config.yaml
n_layer: 25
n_kv_head: 2
head_dim: 64
d_mlp: 704
vocab_size: 2048
norm_eps: 1e-05
bias: "none"
init: "normal"
init_std_qkv: 0.0232
beta1: 0.95
beta2: 0.99
lr_head: 0.0077
warmup_steps: 200
batch_tokens: 131072
Each number is 128 + 32 x the weight over its row's rms, rounded and kept within 0 to 255. Layers, rows and columns count from 0. Numbers have three digits each. The size before them is the row's rms in percent of the matrix's.

# gate: layer 7 MLP gate, 704x256, rms 0.139, rows 596-703, columns 224-255
# up: layer 7 MLP up, 704x256, rms 0.136, rows 596-703, columns 224-255
# down: layer 7 MLP down (transposed), 704x256, rms 0.126, rows 596-703, columns 224-255
gate596 096:113105091126120166092158064174118147119122145176136085134137084087115158125097155137133161116069
up596 099:130196113149111149169243048125133134091088133143144137150122122162105158140109129111154073115073
down596 096:094130084132148140151126147127103168105099090120142141099096105178121132140167162095090091153084
gate597 094:094083077098152108124167133126180099150167150140093059159177161118080163123144169189102125112084
up597 097:192161140200110094157112102097116146125122140105149189080175124116218088139087095110121130140118
down597 101:165135187098165158151140044122151122128110132124109081115041147110120066130099094087168106069184
gate598 104:119126101152176129131146112129145159094102116162069132076144134065120097125108148156102094121174
up598 103:089107105111131157117084154125162159137089174130137120138118099137117089110098146107170144163175
down598 103:170125127103100124082122087094131128140137148153123159162137219152078178081091135143115135122123
gate599 099:105107121101119087169115101101147167113080161180133127121136174145119143123055094114161114155145
up599 102:168117098065121168090129070123124145098166125097116112106116117082149099117145130110119105100124
down599 103:150132136100090178105157101117119168127169178169142090066155100144112145149152118061158120072135
gate600 091:169084093150059144099126168074142097097113111156080158100131104101131111153102132112140072151164
up600 095:173110127148146096115092115158124162130092134136070156215117122120150180151103174098048072114105
down600 094:134169134103110150147152188158153122174131152156095088112120132134098135122090141162136117191182
gate601 102:097120114107090147130154104133127125056181150151134112182125128117119107050119161189130122125169
up601 104:148073168147150116127113174161133110138080072156074163134126149178111155120188142108129126107106
down601 097:124131159084143078180153099145138060088084184119193155096134088089148087109095147141114156163140
gate602 116:065162087154137079185101124107109134123127135140134175144135138149177155143135111173124091059142
up602 120:137143106201181108137081158156141122080142132101130190121100126085162093127098157161143135156176
down602 104:151147122155089080136116127075106119116140108130128065100096133017125111136113130116078167117161
gate603 094:125144120120107143125130124132135117118150073115116091175069128127127143101144172078096145152152
up603 093:105127086114118141114110137130149133132170096081148105162079148121158098050152169062075124146124
down603 092:084107080098055173138129139167153118124135104098140126097108131109187110170129159131136140077114
gate604 101:087118160116126124098085138133140182157119093135129102112165087098133169110123107097120150124177
up604 100:125129098125137119154174171061141114128121115131071117187125133139131097092183156162156137195080
down604 102:090155198087069121108150116092109038127134086126100124138155108135139109137149112090161096143084
gate605 099:165124108181166144102112125141078098154118093120090102145158185138111131116107162104161151159157
up605 102:164111147154136127145125158058118089111071113090184150079148127145119127155157161158170123169164
down605 102:088113148103065191064149132091115140127074138144147164066148159089126169139120053132130114150139
gate606 091:112170161108160139064101095067136207149113125091166179129120065101118124152132036109127126120115
up606 093:095126102164108136117079073066098213134177071115100140150091137107119149142106057078167123103137
down606 098:130087120146124112115147184131134173124113158076169136129133098162128073122081140122141119134126
gate607 095:137135188146159166114160106135159148134119074073114110124093152168080120135074120153139124073144
up607 094:106160090161100113169114130116101139179161162082132133108150134154089139136170109105093194175124
down607 099:125119133156114063105144205108117109123159177111105166106173099147148145120160065168105137111067
gate608 097:092140146086105142166181131167131109131146126140120106095112068127138136118108088139164105082133
up608 094:144076162142167138142160117130138159125096137170111108168165112122074166140121117086082160143126
down608 106:134065127133097105094109082130100169130122121150177163152174156142137145153148090120158124115219
gate609 106:161045118186144170099081119094181116093174109176126186067132104120103091141156163120112140145139
up609 106:076134087131139131150112119122102114130102151164114140124104135097062104183160151132057115191119
down609 102:142143109139125133098101149093040055211154171146144132150156156137122094101126052136109131119121
gate610 097:083140109170144174153120136118119068169166188126123087132107133163165157091119175154169094132122
up610 097:099149114157151099098132074164113102126085155147160051089140154108136136142167127174144120076136
down610 101:165092112102118148155137076137113183107209161125064085125102147103119192150124152110177086128108
gate611 098:155091082077106067097092104129059163177136120096157111154179125104112069109124151146162131113107
up611 099:120096136132140184042145120131107093066083142166105083083149165128144185157106079075088116084159
down611 098:144124103117122102131193154113119125053106144146077123153116107065160110091139156084103171071097
gate612 104:058136117168047106122170131124057071184151124142138095131148100107154130077111184155109164127147
up612 103:135125135142110114133135163097123130174157150136153134111047135127149142125105101089126148077125
down612 102:202169148134110115091096163109107182217170147085138160100111086161140131126154092139100144095172
gate613 105:137175133152127137090097122167095145155191133130137140139139138106149125141225167136122069102126
up613 101:141168101101156140105100151117158143143151113117081101113153136104083111186062149143157167141134
down613 101:153147160132172103079086146147113176095199081157146155136172169120118172141176110176134130108097
gate614 096:098093149133094073179122111102121168084102164125130161147110140134097109141112102118125141129147
up614 095:153171135093120151144102154123136171132124149069171148175116181195127130103091129048155106125089
down614 097:098125155109114129090158077055141146131157112134131104136156130201127179129079163111086120135126
gate615 087:126102099119104091121114059159115164134128158107153191161215163109119107160189178154131117137130
up615 089:116168121067115162117085153080177079133133137119100138122117142151107136112138075149068119066205
down615 091:140103152120143133145131122118101129130172156123103152132074152110106178127168123116061117114202
gate616 101:149132143050143147097145156113082123145160116091041104185105116197067114176092096125068153123180
up616 101:144079131109094129151120167193183123124095112089173170085114145082179124074187089108174104199078
down616 097:142134120142100104093132041132175113174136138100143173080173115048154082118156181176172145130091
gate617 098:052132108141088116165153163143097110164191174121158160133105186110118105091116111110157151092110
up617 104:142170121160079162113173143114090140125125149127099125139131080106086153183078137111083135094102
down617 101:097128121111149103093121082117120133041130138168129148207173122129143146107138156161066114103099
gate618 094:099200121178142128125083152081123056046093122126144141119061144131105176110108150165180125117164
up618 100:150105126099075164100110145169086204155118148132140102143107098102112122142150127101074133129107
down618 096:129149132123115075137132150110089172118098155100130125106058136109138169137133108120088162091141
gate619 100:121159135112117073130080106120123089150133118090104136110094136129180151196202103089094154115115
up619 093:184108078103174129173119159128052172127063159164121124192160110151096111122115134163164085180085
down619 103:205085106053100140141124200149082145162109174147134107136181165107128117109128127162186151134156
gate620 101:161097137105135120068055128137146127095117105138138085155121151094082033108121150157108094119118
up620 105:117117137155113141147098100169171212095120129201167091126134120156120117177119145129113129132072
down620 104:133089145122110109132100119102151142139126132140161117131113119123158158133112116095152131164108
gate621 097:109131149165101142145102131076116100133100151147116127140109080139113136092147148153117165151124
up621 097:140105175130128158149158161113136049144104076143094143157128085152125144115161132136156189156059
down621 097:040128108142100075147116158077093067139142105126179169211127105113138153152104097101134195071108
gate622 103:135099166125165179119169085132134177182134107106145126136108098132099165165199123116176162155176
up622 099:132164151079183141105132108144105127051124122152172194073123235104177133154111159087102116097142
down622 106:158154131134087078091141112176146087120130130133142130145090097117135115108089168129156109109092
gate623 096:172063127048150083141134116058131183123208150105155090158120149107096141107184110143124152157135
up623 098:078123103141134123162109126198101087120147107119126151090122097146143113154139125066115127166072
down623 102:152151122137078137131117145132082142164127146093090128094173131140115119113161167089140135082125
gate624 094:099120119123156154178127059125203191136153153202161123167140160113123113138117105115146087160102
up624 094:088139120120146061063134100098101188182169111080114088109183032103137100144140095123124169127172
down624 096:112114126120126092120187144089107187099156156154116068141130080162167099119113107089122179086121
gate625 088:106155162122141180092141089126164206187100129117124160087126104080060120110141163075116190124114
up625 089:162165148144108105110110173123114126089153186169144128113092093209128150101153111145097090116166
down625 096:100184144114068081162128128170088102091125165149131160147158111125100136125130072133100183112129
gate626 096:120120141119123103164123153078154103160110120143105108140153163153180165165069121102151106124120
up626 097:138165133136148120095155106177131191185148147125131121136149087139128129171134091119141128102166
down626 098:108161127146099073131111117121127107150112082196136123100130154084092173068147119103141082137122
gate627 098:110085132093098138150108083156065104145143107123158150086157101149086176107162129162118103070162
up627 099:125155134138112111095141135126191142130140118122161061111126150136119087136107127159112140105148
down627 091:154079111052184160147128147075064141103190146131074116095200114159086150128082097087106140109072
gate628 093:093155083133124121119196076168141148134142101184106087168140115076106105124106088116093111113208
up628 094:171117124130147157144076163069057071123150115106153176118091101150174151120155164138144133111138
down628 099:136104154071095120179088173148098136142128132192156168148146072110112075120165119099129148169119
gate629 105:107061136090064167115050081163175106121183121107111073109122148143128126096152158133168116127117
up629 110:133139188099156158126146196130124073122120174065125143125140143126133089126112133100088118142147
down629 105:124169120077091113108101131175109119172149165099149150148097101183155120132123121105134106130123
gate630 098:171126180136114132127099158133144114135131112101127145160142168100118157145119177146128146187110
up630 101:116111138151073137119134143180088142107146110112096129084143146131159150110080093163156180179088
down630 101:200148173127166122129154106079097090134116125143119078122114099079106158166108149120137078109069
gate631 104:161142111144083136154114150123076156089159134129148146126071146152124126135143168073127063122109
up631 102:148148066118077089136032109170104158122088047174097154124111112090131141170080077172200101168137
down631 101:159104072109054179105142130112098116146111140114151141169090120148111130135171098175135072086051
gate632 087:098150144123142110143174124140211051142130115163125099128131154062165088188115107102161105139147
up632 090:053111100089096091131160106135146086142101117065111108148126160103148077176134089137141142137158
down632 094:113111141153108140122169127135153103116143115142091137158142095134099141105132085121136131148219
gate633 093:149154160139096094143135134144103173150146031168119128095125148090064176157114144093183160078180
up633 093:112170136126105064106140111095143173071091118127098183127139121120152173107075172159165170137194
down633 097:135197096158170138130203093142121103094148161142150073112130136108167125139146169140174095102156
gate634 098:116203108161170103100129088129139135110102149147147086158067149151145083085077180151191121114124
up634 097:137131150083133133147136107143095114128155089166112163164105203158134158167118212052089086091143
down634 102:149122098136126149131132125080097135148101097154082117147180203167102165162136162147090110098151
gate635 095:074123128067171149135100141172152140104142170143106067126108128138134083107087159149119150157134
up635 101:126167065137098192119059148101126173063087187129103071127103101140158099114129079172136058105065
down635 100:132083131201099121089068123113132110089104090125126171151081106188144147137131148115114084110140
gate636 089:122083114119104159174114190122141132137186123064148128161081095123168130139083134095140130151034
up636 090:164105131173166106150113092137077100128078192139082110101152157137118083151190142128109147161188
down636 093:170055141096144114106140118130165161134154123084204148131167120100085152121085115156145075095114
gate637 092:146135116127135115150114132194094100186176156115113124097107206099119113070149191125198142176140
up637 092:147132091104099103145112156167091144161173121116100120061144154119149126053168181112163148167153
down637 094:165102129122181108129133142131161106053088045104092101109156086097106137086112135154171135067106
gate638 098:194072097125095155130128151130142082147151083140167114234119152095115128081131123144100169172136
up638 103:129181099105140110124095132191134081193156170099106104132123083095144155060113160094147105123103
down638 097:139112161125165169143101157074118137214123125138127149169163134090152087124068100131129139130126
gate639 097:110079139080166205132079066145106121196172122131152130129147119167149069171130160130187108146152
up639 100:132103099139163081154191135118110142092109140098093110144069106137085129069117118145117112216104
down639 097:183113137131133155107098156145093155087080159148107112130099170118129092099121171133127115087120
gate640 097:099157131096050115148154128110127092173104135136121115079165133116144107099053105100119148139082
up640 093:125179066101193126169131107112153159177111146193159151107113116098159104150128071106128170122128
down640 095:091185131141152147134142077116146139166090085153119111123179104154107150123156075181131129120138
gate641 099:084088140057052133123120147069132107125116149104180112108079120129076205130139150120151109096124
up641 098:114115143086084194084140167112120138157199122133148113155036140107134142153133114128137075117147
down641 096:092090155155178146154127191158100113167161122147158127097167112094137080104114162089114078128165
gate642 098:117136143147095083115178143165159071150124112155140159159110133107161169157142114076034149150184
up642 098:129077123147123093105140166116189069127121133127144111101098080077079135143172098093129139091201
down642 099:069106161131104093129163140095143141159118086145152089167160147152121142182143138146085087065138
gate643 096:130100169106199191144175169105173088201109119110159144150115093079150137108116134128138127144112
up643 098:117137141159127123171173125181178129113119158130113160103029112117129120117112125117129121098102
down643 100:180114150162126147163165154168129107119198217095100094129129073167135168112165139155150142099106
gate644 094:123092131138076154119100099101128141151106138144115135122138121151164136117059140140100115154131
up644 091:179103126130068165093096120170104144171162205121149101148091145176108152132075129134179078087100
down644 098:073187134121142095159156107103141174108122141113131126172157160200110094088105145217084092100144
gate645 101:138110179072095154148191149153127142155095141087161125114186145153168158131087126143123166125196
up645 100:156169111116167110131143161159168165171180120112130112119167104130094102146146141122118177131146
down645 098:099106086159155050134133106098097088133148181116141082139105135087157112194161169139132175144120
gate646 108:088107141105119122087155143132133125116081087072147142126075135195109135173153156145176114078059
up646 105:118127157124111147108100093083105119108168103138107104127113161051126146091111114116148156117151
down646 105:134133131112210060135097084126127136137091109072106141118146127116103143070111132119079105108119
gate647 107:158097135155160048148174105137141136101114084096147102109131154142183138158088101160118177107132
up647 108:180130225099121159121129154163096152126148079156192118095124131117130197124100135160141133147070
down647 102:080100128152119130107110184086085125136162108101128132165144145111095110111114071124147154120147
gate648 091:111076144089137139144142126094131116082074118119174108136092139054122115112102144170093162148112
up648 092:131214127138037131115080120204103165168138198112117101147129102153072140178071161126100087118130
down648 103:125175113143102135151174068139092116205090183117150135117176105151076161113110071114173098116117
gate649 103:091135148124121098147153101075099140140131085117146148125156160138154136123153083090188128066107
up649 104:164123224114080092126111087136127151104092127130140106131092118132181103116118111128156137114165
down649 098:179068130122136103111182099134138097136118165111162118137086130084124094126148166139101160122073
gate650 100:085141157057112173112072100069169098144096090103172185133183115146105156106168106178118133097104
up650 103:146124174051106073129166115141127124107203142148168123128096169166110099063083115098188113080138
down650 107:180128117128157102106122122120106108130189100105033134158144154153068066135137117113091149118089
gate651 101:126107118097133167109078166122127051120120129097127165208137095112149088111144146126132141170167
up651 101:142094133096110067113137130127127152135121096111112148169137083157114139125126092192119170063129
down651 099:162068103082137125167136119053168163109182153062118157148133132134122078137105128181162163135159
gate652 099:162132096171131171144136115100109131146140168150114170144151126099181160156148046122127122096171
up652 100:081127077139110104168122161165150110137203088143207131120161174095151085126146143079163172061130
down652 104:085123109105163135120168141160111162183177148137142121141101145092106116160117184119082140104157
gate653 102:137179138071140078178158126135104149154152133140107179094127181078133204133131123131136121135076
up653 098:102100168105137097108131120189105075172104120151137196119160069077137075154088151145128123118105
down653 102:145110126103104092119123177119133075086098101052145136134131111094162124095161116145149152145153
gate654 101:146142109133099159097135090091158138124066093108117041107093096088148151096119139138111116102130
up654 103:149113154128124125139142127041103129161151122106086130131095126110218121166135072122149138126112
down654 100:139098129142149141108173127060143141142093080106186157100138107136107066135147150072106129130137
gate655 103:137147101123156105066143120106075082171111190124118125132098117152192153147126161146124132134165
up655 107:117136072125082076090085118107093120114123168164132130187093123085126108074151110169120087109146
down655 106:087082086106183184106075119164106103146085116106083011097164140114132138094091137144074090192115
gate656 091:146170144081113139070105100139142114102115096104155098071126124188134051087119152153076162091089
up656 090:119072065138133107167142143082193109147121154145165140126086113075137152156209155128172130187158
down656 096:122121117121147090137135137085177142156105085109138121134082198130054136142184150114123160134137
gate657 096:094145129203068086137134127087128146164108099083104159135160166138103215134105118106159139051148
up657 095:120060161106138102138104152167173103153133152135108145152104189147133095151086121129066123177128
down657 095:101132066131148138126126129100112175159147080120126122132063158174117062181125150101131127167124
gate658 092:114131113126134134158062172161141175149140108155094072117150107156124119115137113141137110082139
up658 096:163092097147109155159112149216144142123159100159126119166105092137148091085138113105186096095096
down658 097:142129105121116172152147138144137104145147081062151093077033175146136117119120081097167126180137
gate659 098:162112085117073074168134110136130117117140133158104105119138139142217138115171115143057133147140
up659 099:098082110099175066165092116111104140112145174113133100220075103117128097129192100173105140065121
down659 103:104117155115120089133117078098164138112146170093173193146128143187106116124115131117078196110089
gate660 095:141122167154138169108101095071166129105101162154122111115091176147157102138150149096127195113111
up660 096:104160123124074084117094162169092134075135114092122108126123084128119082112119101162155118132142
down660 101:084147124071135155174111146066101169070149097109179105095115102128140243127067107117111098103190
gate661 098:087097102115085110135160126155119170089187176096106121174150183088122089153156139116135114099175
up661 096:194131120177131147169108139115175183102110088157162147159076145158158145158134107173120112182112
down661 095:122123121057132173161086093177117145154107126055109152088121111213119152150137111112149122144169
gate662 101:141156142135157115194151104114139086145068132109161036144176122168152109160105092094137118162162
up662 104:151159071168159108091095131150139135182136141120144155120138103091110104133112083108138074122087
down662 107:094150097093106111128128126155146186082146161064108161047115119144120133131120082164171084125095
gate663 111:131085077116119105158106087141130116131128102127130093157104127144124139173147178130135118165117
up663 105:120094128069153224088168108121138123124150122134126160141157139155152182171090107145173081103143
down663 103:052109116114101166124103197104101114071182119110094156150128191101100162107096085153119100153114
gate664 103:081152177132150058147089090136102074172138077148129165115114136160169147099092126063147105124126
up664 098:089028109106135141116128095134065133135125183104152171126125152200130110105126155165132107161123
down664 102:138073152139121123080124093066138141123139139095127164121131169163105131124148113155142076071112
gate665 102:213146119141114122151121129080110105117117172131175116090126132096127131154143118146183128103095
up665 100:185142143099107167150120161131096099164114137158205133098082140106080107137175125150180122148135
down665 102:167154148071169146079156183148119114164153064181111112155182155156153129123093156076125137106095
gate666 098:137204134102148098139168193138099182110144105159147137050107166106077191154182092127140103128134
up666 096:112110183110156105111139137103128128177152136130098129145186104185103115078154147075125117133121
down666 093:118165148160113128108124143086179083082106129180109071114157150139125104133107162175120130148113
gate667 100:074172134157078182148099159083161178134139180075140122179157108160088121129160109123147154131123
up667 104:163145105144097135088118193084124132123123113162126143057185151082130134104135147167140171138174
down667 100:162132151088141138119159115132045119120124129138203078109045113136124073127104070085093134129103
gate668 098:197167160163153157104141118090156112111155097133130176119128130138087131113147166157173140109060
up668 095:109186084138150099132155156158082166095114122122106183170141176112141150129153144131184133181159
down668 101:086140109160079165129119155134157144152128114131106143185098020132117153108150134102125106117121
gate669 093:059091108115169176095121193126067144162103153155098162193124209087098144172104125166129115112120
up669 093:147111084081134132088144167099184167148197135106152118167134120154165075107122107104151000142101
down669 098:178086122113107157120098112160120118131122172128164159129132070167091164153115181153165129159220
gate670 106:126082032079142106096113122166077179060119173150113113147160158145114107107110093198116122175114
up670 107:113084035128151162133119095148103158113087127108103146125166104132155096117133092179122117126072
down670 099:189093117119109079151092127114132135132122096180106169049162093056162070174137186124135105150141
gate671 096:189131122122104111144129066142145188156094168138081135093144166066107159119115099189115154143127
up671 100:147184116125147093103093117151091086109164098074103124168156091093183170117085134079156106128075
down671 099:137144120107116119175107118182165117117111126128110085189077071132087110137217109145107163098121
gate672 093:127124118108134213120141164132179118099109167136136145108150145164113116137130156120092164109142
up672 097:144133122171102112150141069091142159159116079150146136135114131128081172105119081150160124144116
down672 101:113133184133127084178092182096117102102105096149116085157124069180155125212109138191136182127096
gate673 104:115162167158127158185126157134088175151126111089100138155113139127214191131122150125147080142173
up673 098:107087111097217129093139151163115109152092117154111169126073160106147155113123115130130130094119
down673 101:092131122137146181066112167069145105146081111120150168111128151113138097106170131109169157111077
gate674 117:084146164154133139140108114086175090126216150135137078082117175197116128134075132132164168072158
up674 113:093103187138129092177167136195133118112092120153129136175121129139114131094216115124152146136089
down674 106:109170110140131140145141149121110148115166150081134113127123113101146135098165095160157115123141
gate675 098:098128161100181114172177160076136098077116078144192089142109109156170128142051143055156128141121
up675 098:157162139160076158098074131103107200168112131081119173098139122081077135158122118114122151104085
down675 098:115112157141087125112092096139126147164146128106160195116148109149137136108102150179043124110143
gate676 103:137172140123127078113120093108143160130136151149093123111185225092108085089138100182163117130133
up676 102:127117177123103087097104110128118138117123106187063156152147089137153106060168082118162105101151
down676 102:105108152128148108134120053086137068067131123137070165116125136113120122089134127114146154138169
gate677 097:170142132120134120192156121147129164151156134144152117121159137105126162083158128096163160159106
up677 100:109190173102164142103162141166091136111140097104077154151140097129115176132116208067130069081126
down677 101:111071121110184087081144118081149119149102078123121161113118082128077112101111041148062163140155
gate678 091:147147182142111146142128157101125115121051143091112119126102108156127172099061175066178149136085
up678 094:161173144205132150154074150104173122099077136125136116095106092148131183094087171086177101118116
down678 096:138120108206162150149139108142161113130153105115105127109138095139145104172124166116110089118127
gate679 095:126150150163101057102157115101132090094102071113111110184103122148091187142097166097154119145161
up679 095:124140111172139109115141122098110136081128091090110133092170134128095119204134105124121109099166
down679 094:160092122130165137137177066181117128088196074124134134038114089131091169155145119129117138126136
gate680 103:092126080122153086148121093096101112129133151110107220188101170145164157156138088084163100098170
up680 102:054168155175091113143126156130118053188069145127097098129070136088132111168126151126088148125119
down680 100:058201076096129162082166134098099131077126117094148103155108161144080140170152112122107108117119
gate681 100:076110175074108111131176082122151150162154108127146118167148162152162100069192162189166116160119
up681 096:077120114085126114114154147133155118151055137137122130094077141099077071076130135168159183126120
down681 101:129135156097146150115079170149163158144086112136105129070109092168185090037132108141117164168049
gate682 114:150130125140166139145160072158078101140110145116154084148123130118043160193122091103126151112151
up682 109:184150147139159055164126146093091123139150109083113150145103162151105089190179123112174139135127
down682 108:133141121119113085098153148100089117169081132089072141147138111152068122106153115116101102086161
gate683 098:138145120145126086130136139098180175107116070174097135168173132051148077111129031154144111114133
up683 106:138130136149115089158129116145168087176166189115142135129170153147162128141117065085105100184128
down683 103:127137110115094133140123091139075095147167136151155111177082180074082124071168080122146074100074
gate684 093:171140143075158139134073103148139141107082109142088118138143094170133129083110103143138136159188
up684 096:087080157086103102100104106126099142024108148076169102084057094150137139129131051141133096111172
down684 101:165097067143084082111178091142111128143159153175122130155166121111137099129139153128164173127138
gate685 101:170109149157150203143109116140158101203128136153129128189146178127110156144153147197145131130079
up685 102:136106115187091051102118103171166034180130099148137092132158097144131156182097096129118037145153
down685 100:233074147135119068123112076130145124135166100167146164137149185069104115135077113139126166115167
gate686 103:125156117108139137108158178111101097102088197129160134119122141067110167139186141125159152100144
up686 099:139122146145144129149154159103130150202152110155169138153139085199157093142170133118123104138175
down686 100:155138134158181126126153055103098161113161083105126097135090163120139155130117196152221104134158
gate687 101:153093141084090082103151092107072064082177142099131139170185141143125175056151102107096149121048
up687 100:156067187175191165082114153144106142163163082116087140128138122113113120141112180135180107069197
down687 100:164127119123148168158138109080129147177171133102125082131132184100055092162133151165124100157137
gate688 099:144109154113137131099141131100115140170174157117192139113096111111139115112118167078048082150166
up688 101:101112126085156110088095112128134178157130141095222086110126101078113112095139098154113101117164
down688 103:085159132125139190117103110130143140148168132111079093148094179143206198118162146175085130142151
gate689 097:101186117154133121108098080097130111138140120098152119162158027164094125145089159143159145115133
up689 102:127152148172140121121140111123173119126055144140158129095098160078129161138128113191060091098133
down689 100:125117077149134129094083145134185146117191165134124137096121113091130141103157051151137107143156
gate690 098:132147079127081114213107103109157131145069152091076108159116048148142187101074125089146116176056
up690 096:187169096113116104167075085098149174146100147118101113129120087156136198092084139061160149154110
down690 099:146145110165083120117121142163111168133103090088134143118167169100146093108109131092109119107071
gate691 100:136113118087124181175164134112135171140144123082158070082170152125153124114127117097172143151123
up691 104:119123094140127102115118084119177152147114099119129125159096099157154160154081163127128120111138
down691 096:108134128092115128134158185163122150156144211154217115102121086106105125092127128169126124177104
gate692 102:122097160128135119093096151109091101133125197111054089126118135121126103098155116134119140155124
up692 101:099060147149114196132129149086129109158110120120115071141105162141114060114127086120113163110116
down692 103:094117131135107166102132091100096170180089168085095057080139126122146113157115071093158096092181
gate693 099:125142145099118107139169121112092134154160138131189093087098107106121156112090119125133126063143
up693 099:110092090184143166152139152141138076117125143169106158112176145218151107096110160151092076146149
down693 105:105105122153101131114144159092089077134131135119140106093136127138123138156067126123124112100045
gate694 090:132127168134152182106135108093064144115168157118130132083098141160064138126136153166127139157067
up694 088:071079142145181169102122137084057110132161114055162129108124081210134122091137132165132096191103
down694 089:098130131129088176162122089142115100112178101083175038146110106178137128079152120120137065121108
gate695 092:119168110096129192150114094060076074127138143138111171136132075187147124107085081083078133188087
up695 099:066155167101163163133141065171092171090126089127163149169168134169111135130141081144142097181130
down695 103:156151110110183166132097076123093186186113163116128152128101142125132094111094147123172108121111
gate696 101:157102121112115108124099073119164151121087176063131188143128111087102084115028115079161179096143
up696 105:124130109143120182116059117102139179087125144150089196092150066072119187106098145133170135127186
down696 102:050170125186168088115130124129083145141096182127166188125143149042170123156119110134102131078103
gate697 110:117178134158155124117191095082107130134071132108156171096093139133132177127164147159164145142088
up697 109:095126170136101126096114149148197151099099102169141076136070121195162101169120102144123121147187
down697 107:141105158136104137132165141115173084131163146102108096149108124126164160132139146068081129198126
gate698 110:124079114155087120116131164166147103173079094119117075160158117177182150144092137096137178170145
up698 105:140161169173114092148138177158082112093095110143124123155190159154150143127162181106152095112089
down698 105:124123139134087131063151141078132101086147066113131103058128161132175146120145149198172132121121
gate699 107:129150104117121162123127098119153119192129123147160108101143111118176105129154173199052137136146
up699 106:107120056115107115158172154126089165154182156135103179127152139145127173110107106163148088088131
down699 102:134093155081095089148103108090150070138107175107144095083144142095055128136090116134123143159081
gate700 091:176116126191120165113155143072137124024085096118129060073099129125100163167108129170132194122075
up700 096:191119139154117196133184131052117090112146093153117096048095140116142099131141136177197156119139
down700 107:155120136130097145089072136079168106069142152178093082107100134140084169096166121161117147172059
gate701 093:080096165164159108151111138134098142131161083141103129124125146138085122075104114108110120148121
up701 098:066114189158151085112170152162152164083116123155127141113068137129081144122157142119088124077176
down701 103:143142114179137143146199106152205124105170130145137068141127108181137130117128097163112143138132
gate702 091:142114096138103157118125082124152110087181072132131146116147153121094127111195143164098138102163
up702 091:147142100138166100151172144103106101099126105134161176127102075117138163132110112120166113119208
down702 095:130099062055116131136121164092151102104143076179108169141112119101127139123184129091142080092085
gate703 111:160123070150139112111118081131111117164142084159105074115160128134112152169158177073153083170124
up703 111:099093169142159144118083182148121062122144166093187160088131233095111178142122139133084148128161
down703 102:049133159124180164136111148109105147135103150139135152111198147188096139202112118131124147097121